From a checkpoint of a small transformer trained on Wikipedia.
Architecture: RMSNorm before each block, rotary positions, local attention windows, value embeddings, an embedding shortcut.
Training: a variant of Muon for these matrices, 302M tokens, 4734 steps.
Each number is 128 + 24 x the weight over its row's rms, rounded and kept within 0 to 255. Layers, rows and columns count from 0. Numbers have three digits each. The size before them is the row's rms in percent of the matrix's.

# layer 3 attention query, 384x192, rms 0.203, rows 0-191, columns 0-31
091:164120168135117116102125143096085142137127136147145086129122120158121117102132134172150120112136
102:147097141140151109137062126100125127105127114116136181143129131153166113126143126116144130146105
086:113137149158126122139121112167109156097143098149155103162111150069143155110148149155129122169137
079:125109137138170099154151131107116094122187099160091088168101146125127107133099109152120101150154
104:092133151165119150095133134097134171156134098128113142163111143110121119120135134167094103151090
091:133092138157143135167143103146115158125129134116110165159153117100118145107121148118177100120153
090:140097093116141117081131100136124103144113158119110143126106099100162115126094117149117135099122
098:114105146111135092121178109160127151146171191126155137103119132131136157111144146138091141112202
098:135135133172091131130109133093158149139110072109106147116084112144096105123117132135117127124072
099:105176141101139132142157091138131170140131138137156174071166081134074107145117138154127139138145
102:124167123155125110093122099178141149143127142124166137144136115104120107132116134111131174161162
111:141171083093146186131167152173104116110123197163113128116109100095095151131173117158160136121115
105:109082133172183154100108154120159175127115123115170078141144149139119136155106124118116151169145
107:107096121169164113066116131125123127154111166133160128088124129123092107128104160137107137126135
117:114140126153113115150092122129157120113110117115138125081131096175108128122099162102120152111166
107:148119105170139140102113147122114145149148140158109129113091112109114183145111126105144115115170
112:148078137154117155124146129144096147107117131151122124165121145104100162079128134127131154118175
122:149141125105118152110134114103114151114096176098119159125130137146096163171144132116131101097116
115:114132128111134116129133124118170165096102117120146126086130083139158133123113156123094107108109
114:062173121140101132148098104157118090126102157150133126130107130111128153152138132077151143166157
101:126163110097133164126156129102134185129119152105099164143136112115088125118112126149148173107141
111:153128129163152132114154187126114135142139162109152164151109181128137136097157096098110117088127
122:109103111088101128125148183139113155120117086143121111106083140146158127079091136131128143163129
117:173137120113114141093100157104119131082126111097117139091141115117146094122165109130088128129122
129:088087108152099142085106107154155115127107131141124081131114161138103130150093104101141087133178
110:156136102125129126123112147122145137150153127135136142144115122087140123115091103135151101100182
104:114154123117102094148125129122092135091157121121103126093135173093195138157119126141098132109135
112:153102109075176164123106115110137115110143101129144154093154104095106143112070139157140124139155
102:091165119114166161108131089138141089141147139127133107146134104126100148148118155135114124149157
114:131091117132134140113134173102140123122111146134122142170120095153142119136182128119117107083169
121:118170114117124113105099137107160132126107116117151132102130114125172172102137140134125155128127
118:131069156096133161189112150135113116121143120126088174125144139101134125151088065128119145107141
095:134154127114156133138141158122125136143113135116138098122142127101115141148159120095159160138094
088:143150096107110137141134126171124116143136135100099135157105138118100154127115137134136109075156
090:102139147128116185118103134111123078142115119132087109138111105110078076124112102104108121155080
096:103121098110144087125130126106130134110129127165134114110073132129148133099138133135120147150097
094:114161151124105074132161147126139102102116125144130155136146107153164097131135134119125137126195
101:089179125138154168136109161131110136113130142125129141141159103110130156111124146109188166142115
115:159131110116105168113134122120136139141144117102133099122171108089132148095158100136141099120110
113:122118193088151164127148112090115107094166108128076159114106141135123100118137105107117118144134
116:143131140101141053143150149114110098144153142122129148146151145150131119124119132083180117119131
140:122086127135162124160092152167138121147095117129163112116190084142121101104113146171150154122129
126:101137123145128158123118144155116125116195128153142179131136123114074113123170112135142115126131
115:104145141123097145081139117144134160108153143161114111155122129079148124108112100094141123097161
117:099115146117172137100120170063153110106152128131084106148071171108113145125110120136150114154090
120:162080137151140177140103110085116081174144112094145143089138155099129152102121130129120143126127
111:071141141114129093126139137123155162139132088107147088138148119089116140127140125166097083147107
114:118138156154168099124135121129146122154181121120118130121130119162122189157122137106111112091117
096:129126123079125143153102133083136098108120139118121145107159111164119126125106136138153143128100
113:158123098166153164107119156105138142118153107112125137093118158174122124134136136128123157165080
110:151099129110114133119156139143107126125115099107100113138122123162127134138084119153159163092140
098:150116123110157147153121115163158151115138144115165131100152078089155150138168102138103143135102
105:163106145099171169110134174167117161132121112101119130130108136125116082163121104123121127156116
099:153111108069166136116135143136117118153094160107117131125141153126151100103099113145114151090121
104:099165137112114118110143109110106104128116100092141147107114151152142093150114131156126141105147
110:154114114164098172087122126114121098127177158128158122139153137152116109125148116130131157128127
106:129148094082155106136164179112159122107107113141078102141151121135140114133101099149116116091147
117:157114087115113144130104141106114115168142135117100103163159114136159103087103168124120127086153
105:175145115138115126107107155163098137115126119090145145099116105138160137112144133156096096132154
109:125134159137117104155126157165100117101078111170163158086113127097104129147168118145143150111107
107:151137113125151124133107106099164125147157147132151121123108102114172123130155122107079127129170
109:121105116122110112143108156137135157164123132122093157123163068108111144122145082126138150095107
108:123125090118159137123135143117100089144131128101116114143098099181123124135103167155143100132100
102:123132133128120115139096120092123187091128147117083120124127112143103127177106177100109147090140
079:154159135120116142089116108137132135139093146088109167156124099152124141142108122129176140115128
089:114144145160144129082147149156107135132138111106135120147170134161133126128125138137115133094151
086:080135114099136145145146166112171146129126153116155129108132204158104092078127135130136097099131
069:175119153127112129168125084167135123142129130124146121129095141103125130140074114136126151168127
091:110154127109091158162097138141154179120166121126147186132115126090148139110131110120094134140122
083:089158114136142144103135160091146156106129085116108132120126116145132121133129168072061114126144
099:180122085154075144100106151128143158131129181127112152142117118133135128166149154129146082125148
097:077109144144133127129110115161149123183127148136148157105095111098121147152103099148152152116151
077:139149155095087108189152133124163192134149079140113103162111106167116131131134178115111145172095
103:139120104113166149171118145181125135094089128120133090120126109131094136166125125132099099131104
109:140161101131097111112140111128089138115174180123144120140111119104134119130127121098151104125102
101:127152152112133143169133107123135149084157141135138123144142158121169144150155140180116131125126
097:106128104107124154077080132129112120130140086127122117128095144100128133106141139150117136106130
114:135118087146157128109108132108099093136106135097151121095136125143114133140096161105116123172153
097:141123128168146105128089187115120141113152128103124141095116151144141192103114149127145119114187
106:147163105173130109088138137138126114152204103132152125137124143141122190113101135122128117098142
114:154116135132146127155125108102153098115156126110219135120079086114137180131124118125127094110128
106:142129115152114123101131103111097128151082135151132110079140100113111093133159130094109133179135
103:095118079188123120132084124146122093125087113106131159127140105100124081133098089138099161157116
108:090142101158145151146056127094119172096103098150110108128137081085146132129184126138155078137109
108:135128101104107136084117181122171148092158120141105098140153183137110125153139144145115089105122
117:145156114150125107118131119136124095119110162127094172111137158108169167106112123154101158121129
105:179147165158178136117127132100124152132122121108138071120164140115138167126090145134142141123142
106:091144119090137172156137137141130160095110129158146156134096185122156108153148106115103137130102
115:117093153151089149129099123146166137163109121116124106124112151159132133158112155176138113111158
118:134173166119158156160111125089174128130125144156118166144158103115138134091088141134164135140137
106:170127089142137141078121118145113163133103157131116127097118138110149127107096099099140148140121
097:180134087108084120138110122124106159134127152077107093154146094075132134133121119127165098119156
111:157156133120128120116136138153106134147118107153118095115091148116087154135153125119108123161131
108:174133080135152140090099167143071120144126150112085110139132143152104142116151146126113105148174
097:154159136164136102153134120157104068106063104110121091154084116143124101100143127146178129137096
105:171106091146140119155133097108133078114125105115129194142121153081140133102145121112132109120143
094:127118113161104115094138115168112112175141145149163100168115105120112128128159147086089154155141
117:125141129095121139145127134154133130079122133117133142119088130118155134159152135113136062103117
100:148163119130107148153135146111142127099147167176101132117110118124152164157157129135142105112116
090:143171149174108139131180135106123140156126126135113120114168130094151141107144108125134115136175
093:123118160116132137126152132172131103074158095094127120106089110143120109155096165131110112135113
090:129097122152164140134128115110126098163112078080130167122167105105130121138102132138103142124152
097:127079094114162145137115126102133140134132070119104186133155152133130143150121139146098122119121
079:149136121148113132110146137119093162193118123138113143129186133121123159112118121109119137183106
085:139201131111109123120157137201124136090114125155106118095117128145118126155156135138118128114139
084:108121158103114133125116097107145112081157174113156130127112134128171129128106142113152110114103
083:110157116118113129136134133167147144050141147158075154099115132160180123115155100130169086135118
083:135096085120136153161115140139121133096153163161150129165110133132156150111161105112132136136091
086:113096151111097149096104129097131131098126142128174109135095119120157144136126158132118137116118
123:138100145159156126112100132068134114186100090089135111110168112124116171122108147147094141127172
102:126105145130127077077150091139131146110111144112155158098123129157132116162159124113127098103143
088:154121163070122108119109133128097076121129137104177147110097106113128111196118109096115135123141
084:173107134082136145155094142106173141156143116120153133168130120109155107127137158160130102120147
104:098134179152106169093110165115103123145093130128159165094123119127105108115122179120136145109112
096:175116155153138120143136105125137096112163139069102079083103106170125091094147077135197135103141
095:080142114125096117098139102120146093144140158097123207111126090163067136121086142104108138122093
093:138119138123146132108162129117131125137165111124103072116111115137164158121099111134109127190089
087:093167117114110131137109149123108113179164118125158129185109092143128144074151132190161160129205
085:200121146109128159156160171110117157111101112145141118116133161124133136107135121122154122107121
094:162141101124154093129131115172118143108106121114143125164117128160135133117116160099110108137133
091:133100109119184086149121109084100116144143125114122104155118116154141169118115077204133114105134
092:096121128103136093154152130162133098144099120165198103094168133109105104102133121137113170167119
087:161145128111141114149157123175164117126134094112120167122129149147177149098127126115084127128141
089:132150134107142162110151103112125188155128138139156127125166141116130120134103130116081126111173
089:113112064136082170124140077148173135120114144093109156111122179131146065124116115082116158110096
095:109133128159091112143078171113119144175068159116115139110172129153161134154092131084093139158114
091:157137136170149121102144114079135167126135119112143120106150109083141137112166133108128141110159
090:121144120144159119144057160159155108133113095193142166099183136078146143153118105164159144136131
080:087166076163099151111097137105126113124100180123148149142113112124148116146135152107164146159133
084:148154152082155156119162108141160154073120119090120130095130134134146145128146074155144078127090
083:107148130083116146176195118167143133139150113117128121113106129111138085087168120096130100105092
080:123102158162127127110116103082116130137161096137128109093144118114107139105114107163120135154176
075:139120119073145119109166114188131097088137132126117145141114105152150130188147178108117131116109
084:116138138164135117116141124097144120170129107109175153093185111104110095124115173114181105139151
074:142124111126130128159100152144139119158141125111118136153138145125116107138110128127124137141166
075:087107125160168094144129146083119121190106089095165123117175144120086107140115181104149132140131
085:136160123092085147135176116163104139064139192163119113154077092123160140134143112130160132110106
072:126176122103116120159107154143109144096136173146128112134072135118155093104159077134130117128077
103:128145125145080159129089140119146174078114161151079133138124135084177110135159092151131140135118
129:106102130166111149123084091069141126152122089095131161094179203123097128119127140139126142121159
100:120103125119169127094119115088131089146145114099192132119110141131130174140117161123092129104129
086:152058139100178125120110140139170103141125067072126134116139087114169106158096131126094126150146
126:134140127092136144162105111168135130153127103102201127107158114161142117131146190153141148141114
114:119101075135121109122090114126119148143124158153119147151143164081145093115160088150139135121102
121:195122141122127101156152159118155093113111146159128146126061141081072094162115123134164126130128
122:109084091101134133140102101137128110105092143150124142105144163094112159117113101139123098130133
122:126144128111134114102122125123135101155141154128114142165102138103130126141112152108104126089129
128:158082162086098110100103136122146122104110133151174121111122179052168115087100113125096107139130
128:132136133120149176162120099098137101092152139117133127104087095139133101113127148120103135106147
107:131161166167132140152119114137103127134092124134133124175135126102110127141087119094116153138132
110:109130150145088133156138142139103124120135138147101083074102121145182151095136140092114113132060
117:150146172164146161120122144131077093138165114131147135132102135098131120157104109133156182118149
116:162103154120117102136107138117138167086129062126122118083100146187094124125153132134120096113143
113:149148156106136136159137131108125121125069136124113119122108175119103118119171166162123130158137
122:091123115125138131120150096135108170143186136164098114121074153125122128119111156158122089174095
126:162151101145116121122102076133113147140107147091138120170071124136161141082132153119145093118130
126:121175147098139133141143148127096135120139123116113123114086126160143132126126182146186120111162
118:165112133127135109126172093115132135089123114125142141152125142138102140108116120190178097129135
110:131135106128099136157139133118111131101144140095118130141118128140109111170132055135119099163162
123:138152123153087145121100122127109133155146142109160130128160120146169105132113133093082129041129
114:117152101139145119089128081149128155093094123118131140171120079132119117124137145084117101131107
143:136125164081150111158188098120137144089137139120075128081131137144137129138125101160112081111131
100:149152128110114161166211127124111155088145158171048124102145106141138148112150086163128086123125
097:126141110189128143118169132095135162112123125134085190099173138151117158141091133131153122135174
094:120146175139140133167172120132140101099160129113115147121081147156104144169101143150098137117132
095:116104127159138144116136098073153112154130069080148180110161122137096139158082161174124139120181
082:152100143136172126086092086064120085154112066093135164101174109128126147136090148152101114097135
079:121099112168133132114134141096139152184138118119124161136173118099101136146107151113195125172164
083:125179132138099148146153136164087170073133184170101086139087151144150127127152091121134122127100
074:100151146072145119163133132154112117090165148157105080132096098125157117105160100148109108121117
083:112179135106092141157156161197128125075147188178120102133103166124141122098154101143135129134081
071:079117121070116141133117091146129090120147115097127104132125080114120074103122124124147122130082
058:164120146134139115099150138060140087124120139106116131111099104115151134139172140080085110120116
106:158069109172155142092088123090119136156105095092153150124144133138123162144089139152110142126141
082:134132123137094079129130085125124184091154119138110158098149149135129160149114166158152169112172
076:097128138144108152121142109138186149122083179133130108076156138128125131155139107141114120108108
076:141087116155141099113140127181158144150138129101157122124118124093089153132152085096116089131122
073:105120127129143120123089155140125122134157156130155087106122151151168154095100129146143143089176
082:131141100100134166151137168139128131150108156156099091122152135110144114102138147153075104100120
081:154138095153121136126165114147087124133168125143147120146126108113153166141107159161122136102122
069:151138113090109120137124140126129111104118133156091118160149144126102157171115151141135063128109
089:122130161128132132103141133135139108174122138127096079108113098169167104115109112102131138156120
073:108155134113140120124150113116100148119109139137132108120152128147085134118131085100117128113141
076:188110136141094141142143126089147129137146122074160145116091131157168138139145104097099125103143
073:148158123164108108136087128120156124132144147104135103105143144100134081125093158122119144114113
075:101121127104163128120124169139192101134111160141172096151140154120147128119140152111160108164140
070:117157158096118124091108139091134115103143130132113138106114171141093135115093140116104126153114
074:132140166158143088124149121110127093144144111141159160154101166139115146152125111140113090086150
066:154120123208128185121135131054136117109124167134087104126139122179096148109092160135143114094121
075:132118124155134095106120132138169119151126134112127101136153095116106109156134082145094170114106
068:136104115113118144135145184088143166145129155160116114143115173180153130123110143169130099155118
082:102146093168122142126125174134142146102117158108113126163103135139132097134123125159106121116161
# layer 3 attention key, 128x192, rms 0.19, rows 0-63, columns 0-31
079:133115147115100081132152101123100082112177099141142087141122162145123089112129115134131090120129
073:165114160112123144142131123145121141145087144177130138139108090113086123153117118134140168165151
078:145131106138148134158102160112122130124158084121132148104126082121135120092133140102135108129160
086:133103090074115140083123132139119183115137119092128059092144155147152087117123159132139145145113
087:092180139077138174136151130111125078118132166130129094096144152125141122116161131122197130140110
079:132123120142153123143127137139127112192124139134139183072102100116128106126098118101088100157131
093:114107129061119160113122137097141145114121093116128143120162099113113104134108106131139100133122
096:154134090126100141126151152069135108062157129160091145164167087167187122130109148114155105145139
094:110149160209133133121144153140111151115138133150173123064130138122132123125176097103147085109173
089:160136158147160119118086086170115143179117104060178131174122150143138099127078139165094142069192
099:126108125098132173110146150076125140101152144139159114130132079160142093152112133137119106117162
103:131129141119090120138174144111103143129158171154112151142117135112170136098163136144157148174116
105:125138104089106109179127132134098105179121130146098155101132149089101097176116111108124120120107
118:138133170098130099145135127174134192147156111140136124117112146106137117110112101124138096106134
117:130154151168124091141135163174171162117097129162122127083147142143197115129138113140155105134143
115:065097133095123148138101098090111119119147072089133127148123195132107127164125131173093116152155
115:157172149154089118144137172143118163159160160116158105162101093136101130154115105119161107116132
119:120136140128136142118117130144127156094122113098105131074105109120150151149109086131134100115143
105:088056181166144109132123145089162096102132136102133114095108099102151175127088116147151135088112
111:150155108123105135132128118142139122087099129141110182106145116146112168130106167131108134175114
113:090099130136119090143135103148174108153146115173124092171148133141164111141099173132153149153126
102:131130136180128123157109109095112133145116129159125116112173105121086162125117164100112163145153
110:149140140109139208134118089098170161131087132164156142134137094132159167099129143147146091112133
112:081127154153149150167160129118140099116120132133108180143105129119129167084124110151178152177152
116:131143104121131133146139150137117175108124138141096119122153132161145145141168114134175095107152
120:154145106138177142143112121112170157114182119113115093097137129122154172130115109151116159111115
110:148130108152113117102141127122111106124139125149097118093096117107134139133107134103131147127167
128:075137142103135159144144133119140166142103145134111084109158102131152083143151104099113159134155
110:125131172087122112154160140164130120138098126116125097133139154109117158135119130145101118128107
120:118099153073133130152137129095111168137092106100088108136130139120129115124128131182113078107112
117:138134158166135131131103059119132118107130127127120121132092174175075142179106138105146147103106
109:126147151137165147149131099142141139151130133105133144127120072113153161100129152141105154101137
136:102140126173108098086143119107084118158135112119120153125142111132095161131122148094139123112160
071:172149172119130120139133083142161110080111133153080129129128106116137095120143108121104119153111
103:130127156097157137131138124174157124069145157143116085127084118113159085155148117152112152107118
086:163098113166122113093156158118149149132164139123093107103154108103166139102114145160160118158144
087:118118150103162125142149080120114112122134153127151105127133118131161102138144122149111157086125
092:125078131178145100088115088083080119180117096088164141127151152154116156129089170100119119088135
083:125092096129157095129132133107144135185116140099135141137142096109100157131106138135117149130163
088:108099103157107132111128132116085131156139107123129178140182145150133159131107146089143116147148
097:179143130106130162151121142150137128066104155158107097134091149095126095111174111136128164141097
071:078179171116114124131163147148147123106187168150120123120101135130138127133144112141136142120079
084:149141163094144146157124123132129125092114155168116102138092119099165125136149104155116141131109
075:114137101145089076118170142108110132142178160164095105114121124162135166115133152134160134155100
163:141162096142093083140164133142103163151162152173092151154155126155118167118139102110167086152113
134:133160110159077109126177165136097153146155156175111150142158146135098148106125121111170129167164
099:143126123103139123163149133116103097163138085093128134127203156154131108117113120135128099112114
090:100098103151129111112154095109114118126121093144099150130157113156160155109129164133137188074103
080:122160130163128127140164124117110129110142131122105170121140155130114101136132122099104120153131
082:088134106153086135081135110097084114114125155142143100106132153146148133124173142143141106115098
096:126153110113101172121122164136098171110185129137119128151155124120145165137145147110113114105138
100:173153140093124122105153159136120131117141102127162136147152183135113096148129109133159089118165
086:162127168148072119145157165105125122153115134135126189110131144145111125119126134115116151119157
086:120162162152179131110075137118151108124096098100132112120159170103132080123136144142110121105103
089:136126098115123128117109144123126175144159120164108123122095160142155130111116140136092075080107
092:145149092119154131094122154100132122130140154105147096129134162113100136108116121128145074095162
088:139129147141146125134134125130137155113089105122102101112128115121119127141136150127099122099157
085:132156119168105129167102080119162121128127106156091153140128113123090129124145103168142110142134
079:113136106126106125126128130136100131162154116149097114172114136145136153101116160139129120108112
083:197118126172145101132092110115116147103117118096120118118094120157178109109097128160129189102157
082:135142124068157125112096149113074106142175114102149135129118138101163147126144160145138126127133
083:134128107116096146160100113130132123093146127148095095102127151145100165099137172160141115160139
089:151108104097118098149155134178108100106143107127126113085134152131104132160112111126088108140137
092:110079133124120144116136126087141181130112140116092020120116139133112114084117140087144134148089
# layer 3 attention value, 128x192, rms 0.231, rows 0-38, columns 0-31
103:086137154067131146108140134104113146136122125113113147105116096151132120059130124099128186139101
097:087144075103133128115112133107138160135140107119138128123163199089097113131143148117106114159099
097:128159143156116146115090095099088180124140089095121131120152108127138142160106142169108168118124
110:108127134102145105147116074123124131127129099133143104108167203113144140167116150122124136110152
095:159174111118113083123122118113150137141115103113137132127109072134125125118132162146142100104126
104:110137158121112087178159153171121135134166115116147115136140141107124135157126202162154081111098
106:116136149132119132142125090153113128145114136095098166145103131113080150102129132107109134111142
103:103143140115112119107129110117128135113125112129139137132165113105125120156127168104128122133096
100:137112142146127097132119125152127129147157103138134152126099109085084112133133086169115129093131
096:154131133114133129082128161092118080134134134104087130143175159114124156133100119124130142135114
102:107134143169116103153106126085090146119098128108141150104127128109132140076121138112129123143083
097:129098135120124102118112122150098112130132155118140197144182131118142115182150129133154113130109
100:092090111126113139092160129111146153138120101151113173139117149138080113154147144128143127138107
097:147134076096129092127102157140146104197099093130140137137139151161128161133102124081124146114077
098:132113140069152135112135131169086141160149144107098140166100101142102090105118127127119097090138
101:123087168139164152122103091102124177088150133157126135108136121151083143157100079083182088131145
099:122150144144128088147131169147167127146128154108152150131112118153134090157111149148181156135137
102:138156123160171125103165163163165127129157105106144126123152143131172116091126095090074126116152
096:118162123127113092102130109120164104140067150141120154114131125087091114147130094152098134117091
107:106115157117067159087093126132141145142128101135114135137132124156105136160154133107115116139181
104:167093140171123132089128115149139096127133112085165131117110130136121151164148148132122098133134
102:081107109094166161111130161120107144125134121206091110106098091137130108091109138131106126130078
096:104094127073136165107157147123117138113134136112152148108100114101108143151077104116117143073140
102:098147136115153131133154109133133131160121143118134130182126135127159125096125167130155174108140
101:138135165144093176072070132147138111163155157126156137109143108119119122120133126139133124138108
096:110134085135141107123086091131142127155148137141122116181132064129105131091120131117169111073139
102:114155132139128135131167100099125143143163122128113121127157109159114156101113150103148119131140
102:148126145135156116157185098110131105134121158089158115133124092157170093133134108140102142080130
096:080167112149145099129136129169110139165154139125099129156087057090092163113177135104126137069139
106:144171129152135122077153142142109108140095101121176088135131107121061131130168114106109151116119
095:126116104120115112146122129130133128118135111117168133125119115116142112114092097111122131143123
099:149081097135160109114135142099097165106141114121154093113164136169146127120146084139140136115102
111:107139125156120152158104142135150118119163111127119130131127099065127146092117120130110115126079
107:126100133111186119132160145160144135133129109133131150090115179109119128162140088153112098163172
117:181144118104151097151099179140119134132126152127129112151130134155151104112126173144144132114090
110:121132074107134111110122128127085132101149113109105098145126059107176145138120159110156150100130
104:148158126159149130147091158104136134108099125133121126094123118092102134121149175140142135119135
100:116131116088138134126126161123160134102161126105107117151109123189154140096124148100123194136108
117:123158105098120138134131124151133167156131116155144126132112166205097121157090143120099126128154
# layer 3 attention output (transposed), 384x192, rms 0.158, rows 0-102,128-134,160-165, columns 0-31
094:112083117131104135121161102122100073136135122158113116101153127141121129132133134157120145110099
091:142107120164114082110149106117166119142134144102152128150131138131112136124143133116134141121140
094:081109104100159111154126131117169122096128137086157172113137157128149156092116126108098168110112
097:115139112148135094106146125132150152163133133106116120129186120121132122139179115158130122126204
096:138140100079133156103114093130116092158138130102146113102166164142094117128090095120177139128085
094:109180145162108113129141108147123146145160171134148190124136130146132104152125119135109091135122
092:134134102125171127089146115143090139144152116132134133110106134105147128112173137174193132180147
095:147155104122106103135114105168129110134140126178132075102086126116105173126133130156178117102091
098:156112110114183112123107155134158153107088111106165127146132157145145127097157157107122098118137
096:134061136083117119153118116122133125076070123128135116112111120103140045111163142132155085121111
096:099105143160143110119168154117169102140150138111141131089120166134153151143135132117074113115125
102:142100122142140102158116132143152166121099113092129105143147148123112127141134124113116126138146
092:143195107126101140090164112125108055105157140132131111144111134109147128101157142143078139153134
092:139162094122132185137075171137127126108099116110090138156145147128157145143145099145126125110197
101:132138117122092138094165093136130112121139078101088138114114143091134163087163169160126117091117
098:116148175108162191133169147109147150183100154125106125111119111071141122119069123140142136123094
093:088123133133130129120154163120121103062124107168109130143126119128097153116154158110180157128111
106:103162123154139123144115129136165126109166105138138164130142127131177114140146155115126109146115
100:128175085133135133135111147088130168162150080119152165124138158101156150114099093112093125119148
109:092118140106144120130048131144093142104119117085145127108201160159102128138122148120061164148090
097:125140118113154150154104140092156131177133100099122126133112134121152120173069102187096126104152
089:140126070155167154146145129093176141121151120181166114161110103146124127180079136131127140178150
106:109134157110140101095119131156137147126115165107135116156142143119159100120150133083169155173109
094:129109141108167110131117111117148168162073113133135164108131139123113105142097123172134125070160
095:121109122181152106139138153143107129148144107081120144140157110174115110094134136112132135159129
099:158078106082081155122089046109191128145137148088120140114130125105140147117118113106125130157140
101:115196137139099137128127186151107147145122145160118112147151125129129124145118116104121117136138
100:151153090121109102138117110125096116116139143129110156141133141117100113137150140097149131138118
097:112172155115119132137158111189121130084137165130137137158109140110162164129160146113144128141100
096:119153142120093098109119154131148136111136117145128131084138121112166156142160173150141099139137
096:094099075128088100124138132115139164138130128138116156111121148121149142143136127118147162155116
093:116113169113155118146098148112117111108118104106135162163202119143103103112130175118059134102150
102:119113140125040099112140152138133112146106101163155146111126138121120142169155120183135131139145
111:154116140122163120157107115102108168127102150096137107138102150183174120109123164152128114110169
110:132111103089122122153145137134176104152091155131126150120144104120106124177123156111107101170142
108:128110113127113137115118160122115111105147157126142145119110148104076104123095113125149124128119
105:147142139142142096108077099139082156108100109158130082114133161095083127166147130124116116104107
116:117134124158095150107157107095114086140128097129147126138168151131100136119112153105137127175097
112:163087115151132164120110136156140127100138158103110143122104163099135148171118148124159140135111
122:137142116124112098084145120122154147150135136095139122103136140157133112153108120144121109162140
113:102086160130103138146151130165170124127094102061109124079107146098116134135111153143170121162107
108:109154110100156142154151163118143122144068117118092166085062125168145093124134121099130154135151
115:101137139142120095127126117129171046114136141124134166171151099149172152114163154091096111184128
093:141121115074133091142151109142141107162107103151081125091090140111184159118145093078140132103109
102:108121121131112119144127176115128155123156121087098070129127132167132171136107144112111106118159
106:089134130173119176134114101134164177108137165133123163120121127132139141207132174146140133113145
109:088161145109124163136146108136125184153096111136151135140106138103147127111176113164129142145110
109:128126115119108139125081177176096129115110165172068148124103126127128171118137136171082146104140
111:124148125108136113115146107087119121128164114119149115158146105141179136088127137126125073147078
095:148177150150123157143133109145131097172152135151128122178138166125104131085125133139122127134081
099:146150155134118106115113162100118148144123127116120162160094160093113166196138085098145152147141
102:140138069080146107148178149171121123138152134098070173111121141117133134160085117129135133093132
109:153152141106082133127140116166176129132141143090110125111125124153131126123105151105124157145125
124:140098124142116144132102138096137141113104121136118124130153122089120074154170095139133090129115
106:146151141159099145115166135128143138151114123140131136146112155116149098116168138138142086106125
112:083140122136111161120140137087127137072131097095130154122104080160154137167130137104090110123109
108:166133135145133136124147132125109160107119137137066117152094128138181143117132087121135122117099
093:122143144152139181110116165128146120103151176149128105121119180123097146097169127137111158128142
109:116139153119123134115112089119128127121108110120137134123069150117117114125117135095168127123113
107:111147122113163134108116087130089083138114130160125131100155112154094151116109119129076121123151
099:114083097131136174112133097115147086137123125134137119137143123165142140109096120150153109167111
110:092128141129145104141163139101143079146170174159130122123173115120122096087114143164125097129129
091:138148131142118104112135154095157114135149164136132138157146093091094149154130159092118136120116
114:128129156128103113108086135139130098113147123169148123137101120093121122114128124134103141118118
091:075110114129079153207147089127100142142107144141119128120171112150128074125109132181132140122136
081:168134126123129129054115154162121096125085136138109126135111107134123129126128144132138191150168
085:137098119097108117149157124138130098196084144123113120137155065119134118130096128117133133153101
098:151132118109143061154107158167107123094112113146138117148126137149107140117115092138105119085096
092:148147102143166170112167124128115100092121179119113120151171090128125124136159120115151134149137
091:137138153122125130106146122171154134136084160153114108145112139113162105098132090160133160163136
090:140133140113130182093143079069131151122150086128126089117123121158170175113119103160126121125138
079:154113102105159120109108144146130111119147130133148134132144086109156135107114132132098095143159
089:120169137144156132092088137143145141128094145184120103157102130126096142133111099132108170145152
082:110115074123127165111129125114138156144107089109147128113136148088099085157123102146114143155121
088:110116171114167170119161123102160158168122139125127067139119145132134112154129086139153125143131
085:175153090167136093145115168149158104116148140123142124122126079099085125101128115088156145106090
099:150149169125104106155097096130158125147138081084139113089107128148156113151106142109101109125187
086:135144136151136126117136109170130110119121144114167114141144175123106121179143096153121138104126
085:114093094140118128155153084126117129117099095105154126085153157159136139104136096103099108102127
088:116135117117174133114100162122100115092110140153179172100146158104158137091140142109103138137134
096:146136086148103117146150108113102100179084145148135147122136147137115130156096124104116117107110
091:121099096136107139136155106091081141135105110127146130152116115161143114132125099164145124113093
099:153111112110135111133174085158172119123172120125153091175117144158137120136120076137141092101140
083:175153104136168111153134096143102069100106110100162167118094120077128132102133137107115090128107
096:123145147110116134146107118129170162171148130124106097110117153120145154132119124075110160159155
083:164141130113104138169130139076133077127119125108101142118132159100164178118127144143138098108163
080:166082137142105159142148102118109103083137102121112082107128134095113076152108134113139112072104
089:132122080138129122165132165141149098088186122159131124127088114107168157180149134138102117143120
088:106114115112149120124127157125137170144128130129132065162105132079133129125123154163128139148123
099:135134155169143100113167130095116117106121153101172156102115147122143108123160086091102136086116
085:143098156153112108122133133092140137150146149120144101140098146139161114119154119143128126195129
092:088113112176105149109099116098121131118134137122104110117177099132144110124105105103181114109107
091:170082155100118139128157133189157142150148142164098155143144123153109130116140126131163147174106
099:153123144112118133103157130147154111164138135114130154088133097141172152069067110110140135095126
096:125120156076116158174145080175150153171136146157106123148154151139151110123068123120101122126128
089:104148112101083118147117142127157105100100169038141145131117129120137153156127147153104155110109
108:124126106142155120154140132130116129120134121092098117102126146143159115127137103138144130106121
105:134094138121138143147170164168153154155107106101084125101149122140106148169123130123110071150146
104:153148096111148139131113146138114142104122126143138156122119131130146132174125149135103105145127
111:143119124161118098083055119142132131094137181110135100131109110119149096126126132171123153145146
109:128096110161113124188096138158102135148124132166156104125141129104164129125068131179137156133120
105:118114119124114168105141166106140124135128136163094126110151132188132088144106125113152106133142
099:140138195160109133115149097113176103150115129128102125124083158153076154095139145098095152112171
122:125117149121153091114144104137138137155114105148127166127139125185088100170157132114121147125166
114:125160128134143158155091100076132104114159124076171094169107092143150133073111169116175156078086
100:113099129152129127094139133126153150129127121188136096122094122118126113134116095097161143125155
120:129077163156109129151140140128136133154085128167099144146126173153112127132128143150101127139159
114:133134130117105155128179085144117118114166132118123113140109153142117129142159111112166117093136
112:160124108119123135113152113096111099136123152113144165118143114097093146151157136147081119145164
114:105154155155113139139093136127127157122108138144147152131187119061157133119131132170150121147118
100:157141124105117158146115163116156140113125145101123100141103107034140182121107180134139097136078
106:139133162121111109095136152185122136116122118152107155095165153117107124169159128120104118149154
122:122131128127103126149140128143119093142126122089120187135134134110101129129119150144108118126084
113:120169102104128124126138124146138113108162115096173106106151128125143152119145122123150149096126
103:124134140131138075096125195146115126131088095133169160102139115128124102107149138126095121172137
105:077145152134147062148092144147132150139161093135156108130112111118162120082126153117119122092065